config.yaml
positions: "rope"
rope_fraction: 0.75
init: "uniform"
init_std_o: 0.0
lr_head: 0.0105
warmup_steps: 125
decay_fraction: 0.743
decay_shape: "linear"
batch_tokens: [65536, 131072]
max_seq_len: 4096
Each number is 128 + 24 x the weight over its row's rms, rounded and kept within 0 to 255. Layers, rows and columns count from 0. Numbers have three digits each. The size before them is the row's rms in percent of the matrix's.

# layer 2 MLP gate, 2048x768, rms 0.0637, rows 375-423, columns 192-287
100:133124168178106123156132157096163157117151118150115112102090094160148132119127122155139129112118104143138159146132174153118087116109056107103141107158159131132123108150094189051122141144075126151110187132130143162138109109153144115096150080134138137137115145139153152162105125161155149107
095:103156122132120123118104103177148138183139103108091123128132139128161126130126137151118104125111135091132154139125082120100124158110160137135126104078149119168097118126094119112169127109109082139132100115147111114121141069156141131095081126101127161127100119175104102109089176162152117147
094:074125125144128105135112098083119095155049139094140114194132107161091117152151139119099160078152127117098136147088153124152122130147165124149112143119138138108132130159116114102149131144145145122111123146113171128131151194163105113171128127128185101115119146150128114136142132108124167134
101:136083130111167134112126143104129125150126143134168144136160123169102128133170120095112108118110099116145116139156141115147106131126110137149176059118137135112125112184145179180136094123135149192135148092126148137101117111090120116095126153121091145123099128146121121121167131133135152080
099:147128119103115103118158150126096111119082142131152152123124122124166098123103165136137126124108104110160135156124145074084165134133125129101132129134094175126165136113145165120146089174144063132109127130108144105169098133129109093142102097133102097085118097107135143175092134140127078089
095:145100101155098160099146137096142139122130077110107156148170122118098175132126164127132126162145140123122141142106156124173118093162037160130114110135088177104091126176164124123145125157122174127141153160187152119125065140128120083094160128119115132166167152109155133122142140128132138134
099:098115161120105142095089160168090079158130130117136136116108104136124144114092163144140161118130104119154138151116127087113119148146154118157118172109149154111143158127141114124120147115086121127094141178150125155105109109122145098142078202131116167121152161114097107127124136126137125160
095:119095128153152067149127142161135114101137115182144153124087163119144112153083119160137112125104136124135159094104122111138115185119137110103144162153116114099102117168117190167122107155184163106138093167140097144069165153128132155107130084100124114135161105121133139106157126110072094136
092:140130153113135124127154125118151111126137118109095096103154139105092146091153114119130136095141058110134117113140118122114112136116072140110129129115193156150116128112155126203140138144134135118118102143173151097097122136130158157142171164101140108123138150105150121099093115172081123108
099:157093123145137163104128117130121112134137112100120127127137090127133135093143122071140114158132142167132143170130140114145082159126110117164163175143115139129136129131122139117128160148121098108154154137107158110118105132137129137129153183136149113142090098123180137177110136114113121147
102:140110132140124120139119161171124119074100086140118105140161105173118151130162109112167109115169150134143131143126086118129127163150123127128122153124109139146158124129070130134122130127104130107135141114104135125129124139114179121107145144121091090137150161103111084134133124102119115121
100:130126127125097143141127126136143158147156120126131113137103140144114126134164152108111154146117109172126152110087146138162115112076127120122075138121115163176131120123140111123126111158136129135080110124120124131126100103141120147151106126133105098135149148084135124112094070151166163126
106:148122146093136132097151143102143153142155131185103120190121115128091129126084125147125133156153137133140154141129086139169177067112112130114085128132160130125137106120120137164121103121171121111123170115146174146154136141122146154103114097130097100146165167121158135144147144098151104145
105:119123150150138107145153115120130114113147120131108151144089169121130124143082154133085123115129110133152129125167127138092120069147113155102082168081137152124099158139150114129157117140113168116155123111131143150150164088135122154131147139145128104120146085189129122079107108124162130122
098:160186138088127115156174126125127133128158096135136115146143161152127187145133131124134134092117121107148174103095098128172108126138130100123133134112143090150139072126158103100187136093096128112105152123091157132155128136109160134139148137096155093112130126129121112147124153168146174168
103:132102154138132139114146157128149122147154169114150139144110115152124129139132140131139193147140117110132126149128129152107127126136152161104077136143150168137129134125144100136129129158136096130138114193119140152174134111139155162103156114136122127142123139126108197153122116126113103117
103:135136177142113127144144115132121156102101122114114160116094112121172114133084143160138118133116131115107122136147153145152145126137141174144173165113114111086139142118123118137123146169152159107127147130149134139113120144118105115146158130146116121076167102144102147142110122159135134162
104:158171147148137158128082123119120121139118140149097102086108175109171157124125153137157072124118135179090145103152142136125124064121137159156149113125096085119133126134151120082133158074149106153116146094140133172145132147124133146144138103140116114109110129158114087095109132102166118145
104:102202080128111127119119141166099120128122119147179147061167134079136125132134115102134178139163144150105114115129112126084133157096113143129138149147123149127125100114120116169093161132167117092105166120144130080111122162119128173109104138148121139139121101108166109105161077136123131144
110:129125143084138105107138146166106126103099172144129142050150141132126118109100131166123135130147125150136110102139133118135131129125144131128069157086160111119132150119141132133106162133143117160114099146147167094148127107099160131146118123138152157154116132129077167111140093064100126158
101:166112139119138132155159086088154136142128114165144162145133160132084122098101171119163112168086122112128156168127105109144153115150119123112112116153139135130172146107101136118107127151162118133121154144146130138119154115140174128118125084126170100103091099153119130123151144150126139152
107:122122127150152096177125099146154097077157119153128107098120114134184148119127107126116129132143178100105120152106101124133097134103115164150148099151106126158138122110093117166150118167124150127122094074117121115111137147104197126121144147111128094097132105109125129133114103110107142136
105:175085147120136104139116185133105044120099154198105139153086125161089103127129131144086107119099111119171106154103101105116095123143112145149121094136129137150100099112176137140147162119119124136109159144102129122133119117149101117162067127100100198124118129159087136079167132137124139107
104:124170120134055126187128145117122102126129126129109159151157131182119116176073137118078093147115133136101095125099120133153130132150135122109136106149122139134105121135103132159158132154152168124094110132087129103158163119142115156108140113059146113161138152134105105109146161080126146107
107:095105083097150063128158128130106131134120141166139164131140164141099140158132125135107142158130125090123124159107128128127144121122138130118099104123123125093110110138122137131132148119146129091143149224128127130146103118170102108178126166095063133114147140113109138129099137119139110178
100:130141151137131091125174134113098176147136097125094189149106124132129157103146140120175140163127146130122128128135134100130109117137095167117179141135128133093168132098149112138125116135111081095116126100154101129087096143161161110142100110131138117142178180116126130151115129114130135123
104:116114122120085139109132161126099115179139130148092154142179120112125124145133176139133123121107109161117147098120152125143132087086090103174141087142144100115169157143121172126154147083134110145143113142137170155131158170065155158085112125113154116131107157174151132140123157106108090124
098:125154102079200097143138059125115100131110096146130096149167151134134162163113160109170128122132142092141139099112121121113074114132130150122081085138155143102119152153149148124141140117152114136114124183134095163108118133117145154133156156107138130134161153125147160089092138161169094122
104:137177128118160127083097127132117105138094137105127154155143107127146151138120156150109082149137148121160101149120097121112151162130120077182109166148164110125170096149129145152133114130067140112110111135135161150123132115106168073161109125138118118066122140147107116145153120137107119054
094:173066145135102124157090124107152125116121108141119094109142108167116148102109154115106159131075138099127127139148146131109110110122116160105128163122150124176173152106097101144108122125151114150146092170118126101109115108131112141155122141121117127146096181100094129104079138131127141147
103:102159146155127078140140107114088137163130157136123180137134156107149143154127115115117128111108143122133166151127134097164142190072132120125119161139073128108145102071161163147110159082119147145111126124129167111159154116125115118096129121171126113123172111144152105099160123114156134099
103:142126140087126105141093121121084138129151143124134093156157131108100110125085153134116138130123147140120093142152148135139132138128146172144144119129154162127131131094144114138138132126155150186131152142095116093116110098114131115078178143104191121108168122143099176180142124140129162103
104:088153124104149139147157126150162152120113099129139133173113143137134124123137083080145138116119135111167122129175112136126117125108147135112110144147145117142150127114122146157151111104149129161149112138120181114125095166154162138152173121132118171118156141122120124137164167128094126112
104:124101160099104120135125139128134133148119120150168141127144166135172157155122132153144141114122136105139105109165100134098132152117150134115123135142118114138121136155110148111141135148131159132171133123094138103138140110150091162146157059118114112126112116142177141164138135138114098117
094:127135118117123145094171148176141103158117125159134082112132137120109164134124116094151155156124100110137125133160115131122130146105133109173126126108121132155128137143088119124121167144143096131084106147141167088175134111155107129123145180099124109138135144141125133163115117123163139180
101:126125127068156112121158127115151127151118149139165116162122142164110129113148130111138088091130101113124115098130130095153116141125110089105109096154183089157136171116073126102129140141097146111092116150107137123168130132181112132128135159134182099122146139141162137131169134127097149137
103:109119164123162141151068166097101118158159134159095134114108123095111093102090139106064132118111134131126161128163144105105143106132123122103116136108112109124086124144135118164120063110148167112167155135108078139104101114092115078135135149109090090147100138110147140118167120101158149121
104:094147145135123136154156133087134091087119116132092186123132150122156085141101095133109126096118156104136127117124166146171115132130090170152153111138093138122115129132164146107148115129122127161182158113165124158079171107162148144073095116128124108093127126088103115099133145093126124072
091:097131106126156135092138157135135117153101168125147117138122128071105117124134103154144133152101122146110138128157126094136180106122126119134143141125144132129169102138128108156147130095135107144106152120088104155181133120154124130177134126120169161138158141097117150124128122154139142150
095:129157152110120152129094148132135114126152127150138156111122137143190171101083112158127143113122169131098132141113100112117129126098141152121149117114127153118136122148130120095124101164097129115126120119120156079163146147106108121087146077124139111155153139135155124093112146123116102098
104:140160157144123110111123116118153145126110086133123190134153137159152151150108147126137129154163133146140158118157142142111155112111125115145121178175127124108137156160134160103126097161113131149147119127141121178134107113133131154150141138135102119146131098158124178141148107120104129141
102:085104164117127093101190164147162091136134145099158109102156093149112119148126166122133098146108116122121120111148157106117112074107130128124096187160118096133116163115148150114157142123200115135127130125117140145102142135104093115127148111129097169113101129078124131114122119106140128105
101:136158158176112159090112147102176172121130096077154100140119062106181087132103146148133087121089128096115148131095128105122089138128162123186129146117125168117120109167143114150132145128135124132114110146089154088107107119130117127138111173134146100112121126135146148185139134139120111135
102:107169152138106138130118100138173102088110115151117115163122166092163152154098144122144145122127169138082120110172143088087135164126129111126114139086150142144140097120122098143126138135111143110116165097155142128085134089127142098170122130123153097103189158115129147148127084060140109105
105:152120128156089161127120202119182121173186144140154119117157147132161177129143140110126084083153121089155111125170128142108134125132119149160151122125157118109129149100156133129121106163139117102155144117172115171143129115116130170172166145143144148146136131134106129087172165132113156151
096:148145150130114123134093121096090125120170158139181121112157105147162148135067144135137159111102127128143122128099087108162140094158133146139096088113130099124135153123122118122138101194151141138138121153103154138101143146156151164080105140114101149101086103132161113107148101112120130209
098:109107124105105075142120148188167117138136147179133157116143141128136120141174119181169133130115115110142128120128118126152117139170105133130151125129151116116145111089126113163153095148123120121144162082127128109129163133089128131136108084093115121154151104134133101108157154151113112128
103:126144142129107083052106143178130159129116116172101065105162138161109122114112132173181095118114113122120123109120149122145125129104085123135114131065112157132086140130114093148157171142149126125159118112135136135124099177128107104165137125139123119143116135120138123172128112117120155143
104:123184162160088115128156144141086145131167124140142116116145145128103154129126161132112159149132113091110158140123105084162110095120158112113095132109108142113116107123124117135143078151125143098155152164086118139111154093126161140106097110091092170128130147156147113156140088139123111145
# layer 2 MLP up, 2048x768, rms 0.0641, rows 375-422, columns 192-287
105:137131098119126086125114131142136107142139144100150125152130152131102128100148115123125108095152116126139118191078109118130130108114176143137120090153118140136128122113165123159164134122133101123094079102117131119163146155111124164155096146121151140108129137124165116142099111095133079139
095:122123143155131138185122107107151087164140150111135140130103121103123141163128106165130123109115161116105166093148117096122092170140133131122136158098134144096115149104123133113172177137154172129125128131135176164117108130141130162114111112147132107120129144129085117109137092123127118128
099:119126153115136145154123114100117171161113109095179146181143121077160092122157129119100173077168121129088127124061109146192136137133175104162101113087151105150107161102140130151138128114135119136114128123124152154180100141189131133140089118123174131127101128148134074143127137175104163080
103:116134127099091103123107082125116145106150114116116154114095152144141131129137143129153178109143111142145153147134103141116139107146134105118081168149146158110138114067152108098114181117132129109148106144157162112146152173118171095112138162132167080131148114088161159095105127128110142182
103:115112093134141114124113109106110165148136114146134118148117154155131163147167083143126131135135127149147112084129129111141130130138141096129153127145077117118207057115107145120169121102149148121082146140154126124126127126126147136132149130116093131116146139144109153080142129104127085115
100:141117149150133107185127118173119118101116126121168126123130168132175109124147123080181113121147152129113105148116135131101111117152144137135145169117155128120154121115137145118126141084111116135082122141106111141159189121100135141131121150093092114099127107119127157114142112131099063107
106:144123110119121178131157120138101100139119095112117161047151125124127152104142175141119142112132113113160135114126161104111128136096131109149127131099136105108150118111114117130156140148147133142148119136109130122166141117121113137140094147106130129165148122144115139122111136143151107157
094:191097108074140170126148148121136160138110142086143134095118134116153146148138173173114104130108096119124146149113114125114136143119092150097085086109137130168108133147127093109128120154077116192107143129124174078069102115118128150128140118123139104073123132097092132151102161140163113120
094:122127127135117121122152170139160131156143158148092116160118085111102169139131125166136151144175108093107121141153120117114106107124092111127128111137184111118106145122099134134120137146103108119172189114116178125148112147142108131086111155144150131122133136131133179129111137114129154130
099:104148154146113101131107179088143116121110109199148156139138175137112121143091136138167052098120100094108127090151128129135155107158171126138088144117107113125149149143124122100148134167124134108127135182119113135164112137136127117105083121113096122150107144125083149109155129141131133135
098:108157131189106144112129142146150129121138099138108090115162150084113150120130139165126126136093125157127101078116133110152124152112112162130159124122161118155160099114174155098131159122139141159154136129128129084130131153112145128140108110069120139103102114122106127141131136104134124127
100:126123171159151127178160120141148128143155116154120086146104163116146192124181110117190164145146118074126140130130149125099099130158151107120182108140106125114128123125147083146136085091112120161118112131111145135106125137146131139152140113144136141094113163141114142152105128149127098115
104:163123151140125119095098123120152131120120112150109086156163123135155105120060151138153122129092148145160121148097116144139118048175088148162149102135069113120116093116110150128110163113121087123109141149140173125139139129131114130096111120136118133107189167159151125129139160127178165120
101:128131100085095137097107175145112143141114121092101069177056098093156082155136152098153106088156113170144122159106107114130100135140101162104146151132130106100112141116118078105132135114136110141164125133163153128106115128104141138142111156146120146131149127113154146111141142109083111165
101:162142127085124120147137116094114105147145100097103177083065133109158136121105176115129128122097107138156101138106160082093089113140095113137174084152098127124157158094157144168098124123123138121107126127094148142125118116146064145136155103105148190123119125139129138135111158151111150145
105:137129103132131103128142091099112155131110125143132124109100093121132124125131140121086062146120140142091148090123123133104112156116109123116144112126129105157139125152121137138159149122115167138113151078130121159118140134129118113122120139142135134085122168100123058123124105130191146112
100:130129135145117085183125146112104102119116113093120105101094128106143152094153156137149123133138105128161097165133162117090083123092103147119152068123115146114132150123111118147114119111089126097128081132108124108111138089097143103121094150127124137148110160145129102114138137130142137090
104:150136136145114147121094136084169135137082103124144090130128093116126111125138136119123067130146148112108113151092155135113131134137140123118159097145137118139136110112104112140116132108161177117086158114125126157147120119107118132145139081122117106094129142139132134117122160099103141119
100:098106107130089128134107121105129128147112130149134117085152112148104128129162129161129163126146128094140159116121097110152164152120100164165156131138173141111086100112091140130108130080131139121144131112133138101129139117159086103123133123123135147144162113120144165121103132153124126110
106:163120162111110096123110123144119113141134111124099123132099157146051128098112130113108164176096125136163128154151155135132130117082093158145107062149114121092117160130111101162136094080131099102129123132097169104164099138158158097130128149105139112168110109140120112111120135125125098130
099:057121148159135122094119154076128107131128078128099088113154167166158140102109134117148209112114126131124142105138117100155145162161157127125114100112103138119111128194143143136130099122178099144091109141140151121082121118127151160126127128130108078141163121153113116101168147114096151108
100:150116120099167124170140138122110112140119120112137136087149167108098121158148135102121119133103100132126100107200130152091171126099145141141119100110087134122126111138115123127121193115124143135129143109134141134126090112144126133099136103174111129126108135149119160144104162152133133137
105:164132144121140127127149125127125148134129140101141143132164121126114142122116151143111128089127100122106130091112130163093118140142101082133164143136086139136114081127135132158138154140161108158095121137148130133125126105129127158132076119109102162158134108115114114099144121094145087122
104:095079129117118127147131140131151114124126163125171139088161131145166186132134133116126142102174130150089147157110138141115134143134157150136157105118118135127150118113143198116095092107127083164142145137130083172121130117164084130066122156149135149111150163143113142123118125156137088105
104:115129107108155106115101119096084126168142129140113120129114169145122113121136124128102121152111111099117108108098155100089091167097130114122141113123115169093162123126128128135155109172117110121183148152132106083141124107132105136102135132117099171115153105139109117148135106097145136127
094:145118129113119121132115093125141099128163163146158112104118149104139152137138112088112124117156128130132148088150128150121130150103157120124116132103120142174134120115132110087105133167115114111131123153125118108118149113119120132148161126131124102136114092131111118186140070140115099174
097:159181130120073143129091126098121108156119142110134130144187113144111135144086157179109137132126139146132140088125124131126094090127145128114070098136077119149149124168146139117139114121125114127165137147122147110101155149087140150096113163137106149106146134096109108137132139100110121107
100:130111139143124101103093134144150147157155098126152129132107141106164129097144142167115148153109143150078107128143126123123120143178107182139132142124138087170120048101100126129152120143131115122147100126133101087135138111144136103138136155110094136140143150103129111160155114108103155139
097:085124147165152144144138097137100093115155144124191148157104117157138114132188107097131163080110130169120110100136147164140164140084140166130107104144142108133102128176143136121102128079132112158161104150131120130154119090132105160101091115143120101153173132086124115156121139119163130160
096:063131127133140186135137142161162127147151149159131063137131100117128084161114151125095124130117108095140156153133123120135151118178083154124102136143095120129170161132141142135113127156173147095127133128094155128104120183121207100178143119159162166128123125160166134141142163117114074132
105:091133203142148123120122096104137160110123115153092152114092115133081103149185121119148142160081105116140145174112136120121153175125170150135097147119099128116143105128140184127091138111157153097103139107136122083134147103096105091108135128158108128074173079110151155128114087111123167087
099:104128116116117123103113141153143144103115139157117100143134153171116130160183100129156151131149142137153161113156108120160162120131130083076106140097105117142129125141103148136102142132065085123155077148130145145102109151138138106124110113088084092108101131152122137117111107087092079175
098:107123175125174176144081121129133137137142120167091106128128113156155117137110157109122172117135136103120155134170125134136117108118108110118116100105133106160131174140122099151126089126152127130169137123120151126207131124145151130169161120109129121114096102132096120111133140128109063158
096:111142124124138146136130111090123159158191097136149170092153119116112116107162137163155149141128141092138131102133082055128115134151113095132168122145121118086154096134119102145125098134099064113104148152123100142133121164094152077115127082082129150099150144122136114085165149144117097157
096:111095131137124119173115103076131138086164123123134168149127124125151098130143151158131086102134151143117134107106144138142107107144111148094114134136152111081150115137155166124119097128129127142156141103110096158079137136121149134156103076154137174121139126121166142097147167144112130058
104:124176148150121126112125124136152129114130146118096150092127087111122120120088101155128099113137154116102093163105173131159111107108121142094159151160128145133103104116137163102108132134112156104103082125114136124136123125093140114116175132146123156091116093125150129112156076068127103138
102:130163132098129125101117166125127153140143105095156122133108188108099113106102132106126141108152170102128118141099132133104145118130115061131142149094144128105121114137154110145135081109103153080151117125111079081136132136159105108097122158128088076109108121093174112115101116109163123137
105:094110104128143138149151152157119072085105133157144144140125133129175110134125122180138157122110136139163158107119106086147116130147182114110132121114145121147112124149107151139169105137118116134136134144175134188142175102152160126108105092157118116094118119160087131132161136141135085111
096:128158110129117124122158118092101159152140128158113092121101126127128125121118124093138127135136140177108125150158086141162141149114144123125144114140140189132110138152141103145099102116124156149119110097133126141121153119122118163118144100115152114094137131120159169127124120108158113121
096:118107146143111175094119161142101155111122130141129126128154089136090125078136157199126110146157105122119182156140164124119106114098115127132120149091121126165103113132053168109101084096147116124141107095134151144126113105104113134165144140116154143136120157131109133145160162091188142121
102:113114153079143125136143091118166096139080145120097076109073131149094166099127149150158127130109112152124107118122137106106093150128128147119121105082166159091122136144103073142162129123162129127131112139127155133134133142091136162134101152072180163108134120143126102153097130131127132130
097:153135114115173152126064164096137157129140124152132150110110146120130131159157153149195133103122120118086152124108122134104133118128122165138111127170136134127112124122117129115153103099130117096135125131094071120158131147125145183118178160099138111113102094145127075145136159120106126143
102:094147084130087133150170129158110090098125136137117141114114181171120141141151142104115169119142131113130126142152124158128113102147138149102135161144141091138117166126105174121099106129104128158110117110155124134158120097094137121114140071108106154130101158127156129083100143108103151129
105:127145136142137135115119127159129161142127085169148149153125146112142166157106076105107165135116165118057104096127171121106121107151120143127096148139172131144151115093144100131139136153129150135129138142131170103133150107108107090124130117117139133134181133130109142110149126121142109084
101:116120104204125196154096136125108124142171154108146146104101120131102123125122146102155083155119142118130136141142158144103136120139137204131122148131142139121119104115132122119140123128123138111149126144139125081136144117120122153149130102128140123111131116106120139135137122118161120188
095:106130129117121165135121133114126128149161137149136128134152125171172154117110150127156124122110114150142063158118110122132108096138178129121135094123139145112130115127149170112153138145171143137123133099101113150132105147145132106100151148114071141131057107138168124132106122134131108187
099:145128157115117145173143126131138124150121117151159126146170133120128081168136151121165102161167108130143149129116125107138155143157176131093156115120135119154131151183118092072143116112134097137151122149085135107126154089116121137114102125164134105133160138151111100158147104162159117093
103:115115143122133086123127138139123145168133135103104090164145173142123096119112130122159132143105128128130142149117131133102112151104082125118167162139127132143115155095154160121157133151144141104133089171110120169122146173094091167163097170138130137111118112108100140164137183115110172152
# layer 2 MLP down (transposed), 2048x768, rms 0.0622, rows 375-422, columns 192-287
100:136183137127090139095115107112098110118157093153148119149123124142133109100163196113139124121131156160134130143114118161153098137113186129105191096116157105151147144124116140134129118102129126109124124123133143147117109134113124107089130117151180122146097102171173160169121103144119118110
095:118125140125098158117113124130121057142108131116151155131170151158109163154094138134117143157185100102126141135182173106098140116111094108134138114097098099077172140123141126119124165153113133123117087064110096125120158108145137077141133149144143119143132108146136094110125130119163137129
102:141136139113161113146101150149117158126123129127154133115143126089128084102101192106137118102122129112126113132145131125133143130135159148137119146080138115114132147130120139087174186120130128130106134137115109174158152174167124144119121085119142163151123119117109119119138137130110143116
104:147153105123128132147165160134143123134110126085102148149115102127127117130131112119108180127123142126097173126066122149105153119155174082146072151096129145119116122120079144120145103174129104133135111131103132161143135165105152102118133122120144148090140111129151125127099101132119144154
101:132110125135181141119129103135095166124141123081113141102132105132101166114093143108126120094143160125103125091161103151110087147127124125100113085133113087138097124133142131158156141113093143127139148130095106104132119128094116145160100141140144091099103103112128133069138126100106138134
100:128169149129125147137118073097113189127133163160139127168088119128155138131133143139158149121128123141123094116127064123146181140136141116110114159147133094137173143159163117117120095121095120124112145136153190106138168176147127104120118118124078100128145143140150156105112127168122115136
101:149156173178083143135111103129153083111102125113105141067116149154096163146159138154104168131122154101129118105106144128131124130092156095128109117119171168144139153154119156123161141141126121143147123112079153157153145094127078139162084135094156106125131142175123114118075163120170086138
095:141120131180119102137111136097141114147111093153108078136141087089133092103128148101111130136160189130140088071143123141167151143120164138132108146156128131120136141146122136139118110147076155138137129124127078134144111119124123094137151127132133117154093156136145118166146073146123116101
093:105151166099151160111137150124164135128139112150128199116154130113149150117150122120115122121126116151127086133177122076151086080159141117090127131087097128148129132155149164115145143137100091136114116134124098129122167110116162157146123132135111154146145109105102103154135079122159108124
101:110184102084161127128093131132121154168136122089153126138120134149125116116118140092153115128145116128131107096134109124139102182153133144158142153155119166145110099134124131159134148131102131145121130129118102085125108164138100133152153182109123109158119152105118121133085098132118122135
100:097148147139153118125166162178105139116124120138132122119179132092169075141161090134123130140127152112106108108114105100156117123138127159110102108171140150130115093087126151151153126133108124107131169135068110094138145100129102095149108100124134110154119176104114153099145125091072165141
104:100114156157136129081137118136129132152115125154111128138144128114131103136161075133154134107125096162184154108134099157148134129150117126176131124153128135118188172102094130127095123127155138142127098100092090154112150119106113163139128093136112119119167171149122149162096116116148108120
104:106094132112093121110111106111152126107108118137162123142129149130124123129182153125131084152126111173113120208145161151148119172126159163184119122141174167141111102107115181088111106163131124133147133124133094213113113144142138120123127139108110132154134122063118136135143137132135079126
100:096186114107168159076074130121125121135126142128102144139127138102134108115155142167164115136119154105158129085093150144133155098134139124145146132120103145126138149106108165123105125129119163128110147161129099152124102178154118103114137101124190117116177129105101156091176117134088129111
101:151113069119161151157141112055159104125122106122107125134106144117114086125087157097141118125130124157153123096085054113111143125097088106150194176152126126124109146112126140140135151091147121126111080106108169147125130141116100079116114105097138171120107069130120102111118133103128129131
101:140166102153096096107112146082149154097059116085110109127106158159144142094131122123173103121177168146129135130147092163112138164124126111091128079110151155132099085068096111158140167165158179131118107122136127135135141125123121121131134109070127142108107142117120115121169107120132153115
102:174151092122143125145118163113127136147130135123090147126128097115110123100153160128121110122115129149161151122121137083111148116149137140101133135124150129144141114137122152153123090126140131117108122113107134103169133104126157114155131144099159114125133154112101137133067148115131123080
102:134155141149134126163101147105151153121125142159155116110074138162044117124134153129117109146145121092120103102149144134129140146142115127165166118154146137163151109141104120133188148161074191119122142126143149148151114135123143102128098139144122100157117106165129101111108168107117095160
101:136117146131097136193081109118126122123129121146159116080151097091128088149140161099095123150157105132082174144121123117106164114140118097126151122171120108104138184111127151156121123134175081120157134141080108117129107148143119103121073106137177137141131143137094151135168145139126138083
105:135135079156156100140101101135139095155126085167133123094176130125145136127132119134094149135187103153107146095152176144130123138147120154094180118122141180097134125117122191137108150158208116127123168143121130147153175139134106151152153153115125143133149114118089152140159128134128080166
098:083079109141163163125167156072127176130115127159131078123112146126115199102114137135077149109104112096125136127108150120150130156123109149139160114105086145144133083120135154127176179135123106159128103102145115096152120156106125113134107101124130125112154142118107121171145118150126128157
104:109101093105128113107116129126138126114198160102150127184099124106131161126173148122124166115129147138172110135133161168096119098150116166121122150098147140086138160134139125109163159124153166159140109100123134143106114111149130130093101131110154167115138144140146165125118099155156153137
106:170086115145129151122130128159121139123137111107122129128125135116166125128157127092127151096112208104122109110142161097135127112109172069126135082120075150101133136128161165165125148145129117142190109164133118138134098112159126092135082093154097125164088127102142130128117117114135071088
102:136157147051119125143114147138140108159117170129159145151107123137110166148090114101103088118168122140156157138144162098095119105098115131130127104137149132114186144109140132152131152112058150101117124176114144105135149107107144140131116153115119128122160165133133086155143120156123086154
103:095114110134139111148133159131165149164155109141118143117113123151169112139063132116098088137113090115087128136128139122090091112124087143137166106165145111123159091122137125085151155164187189119083150139136087121116127144082118129155155123146106144099116120166144121134133127136159154099
100:125134109095095178125132110138100108120116133154132115047128152116148157148118088129127144138138135100146141118122110120105115162087149122098121115129106100166144095155089154134122134138154151130108102124155134127157114168102108133115118104121098164140133103095119083089119136143129118142
101:089126172151105172092113155101124130104139157130133135124192094144146105153081149128176133126103110117119120111117141175146137126115102143115126099126100164116137131095156139083105149118122114144139178152154143109147087140084159088104120146129100167145165128134124141128097149120129105118
100:116120177186089108118137146107103126112141144127143149126121149095096140166105150141131138152142153116109151122108179095140176098133120148172131164098124140103122110101135165128103130138124104119097120105136150101152131145107133112115118062131134167117119069121110152091117120116104156101
103:135126136157084110147115118151124089146105131083131163166158114138145164113089138111134127094136147116107146109107158139132161129101143124127138126093114129146173128115124131159131153117127118111163127122118109172150110109151133131103163164094121133143114163127171108076138141134169137190
096:114110152129113090134148092116063135123131098140121137170132081122121128153132120133118109108131114077123147120108122121097118116118130145114148134125148137093123134156161102148141126114111128151094112142099126158134143104119135129161145183090154155153101135109115117143115141084130162120
104:134129168106141106167106100115151117153121139093123132161151131161161081155165125135122109174116164129142167155152138112139112179106130153147148157147088125152144134136162136119153123114140139119104185097160111104149113133119130128141123099133130141119138105150165143108117101151114147113
097:095127106121110140109117122131168107102087121133101132115149184147155124133122076165113148122158130178155165109142129107137131149125120136105094126092100194131154139154135159110170126158110066141129099125166097129095127136106175158128103130130068110139088142163133152111097096109157136156
103:083156110108190107125183109097147142117128102122148146127136134110140102101119105112129154124134150107161135152124143132100134110162110180112118142126174126109120154147138155119133122086142101126105121103134126149105104152156124130156159103125093158137129129172122132149140157090126125133
097:128118150121126145130097125133163080126107111112146112124135134146084129109124142123148119101107141111128129154097109134179136140144100125122136127135111109129135129094141135140124095109091132123114123110164137153153128149148164144147156125095123121157127079177130191195139135141130122143
096:131082128105096118177105104138121146126174129141179146142146127118167109120114129108125153131143137114115154150118162137129170122119122172153144122093129165132111107140130133082127141124098107143132129152064154164097124140089128139163114126141142164139109126131135146143120118164167140105
100:098139132121104142138091142119131127146135139068152092109089107098089085093108128179113128111133095094100124112162142133145114149140088117148133154121120144103104136103123118114145109161117163148134107175152119110141133047115154112184141116103130098126152164097131115105140078167122156120
103:112092105124167171146144116106128128101122117142163124149144111151103181148143139110065137141138135157129109125102159110126113133153147106131109128143112116129123169124107135123145103124153164128146118128115076059124135129146107099160092141118075132101109153157096132122096158148136123131
104:130136134098123144121112085134127113112122103128146148094128155127046109106154129145195137146145122133172128092108173154159136139156149145131091122103111144099100096126144137155103110141116134145128159142178125155140148109129173120161094110161140132149082125128164152154137101145138132152
102:122124140111123124084162130152129161124104164084104121117128098083108135131089065105142159096130120090062152120113130140125161097130130104111113111128134103096138133111145112151158129134179084137133180107114093169118135123143114134160122123172105134133158143119092106128154072125124100141
095:138143112118145132155163120170176110152139162055165138105129130111136104132157086084129135122120156135129096137131109112107141115128117157139135109102115109105142140162111103129120114104108143125130128132129110078154136124105108158152093140173145132176137127111108157108151135148096139137
099:138102129085142134081134118161119106113123195146127108147094137177140120064109102099113134135132111145111126126135170112150078105088100146156113132127136143105136144168121103126182137125125126113165147142100147135090119131110126198150136112107118145126138115115117109125161158116132174131
102:121122092122142135165088141106121118126125130126109182105161093131121141151173110124090136149141142149108128133111136158133115106126142165091089151154116176157133131100154137122124090145145137152100143164118135164156131144103132152149154140166147124162096150109164131091129125170140104112
100:124105087073142126167128160140177115111124075168125100116139153164165135118123109133152155102139152113133134176131177141148133172113144154146170111149162125149126149126158122142137152118104137107144110110151165124099079120125141124143171107136170108126121122152157144148115158114155129158
099:131159115154092126106137109111093156138101172124125149130107146153115083123088143166087096157105124159100155132164091108136122150121114093104126091141101133137109125170152115112133108087135129162093162109137168146139140130146124130124098131068140159164137139111166156125149136108126092148
100:113101096115102126119117115148129102144144111141116138127139133137163154112128115153152077103129136146140159146158101141117115134113138123119086129142132118102131158144154165136145106188152141134126099110149140131128128080150145179129149105163112130109134152111173112121101139120166112115
097:128067173121100102114151130106177135089101128151115122166115092097116162131135104177158140105170156081087116149114135098132130103149058135114118133122144131095108106120131114105154118149105158122117149161132133153117062066151164140151104172145164084154122137146118138130182099162156168077
094:082114143147151126145156116147111090106140102129109108074117125158087158123123139117116121140093146075105146129096113100121126168108123148130121116160155093140147158190131136168119154119070112132104129144143141122102155102116156125153143094111113063149163139101096116107111106103134113088
100:103126145172147148123090127163119124111111097126079147085138113181145154158135145166137135082152117116118085113148147122086117120128093152102167116105123200123101129149095135135167172125134124161143134097186100118105131150124143159129135122121148126148086140122098142134102097155077130103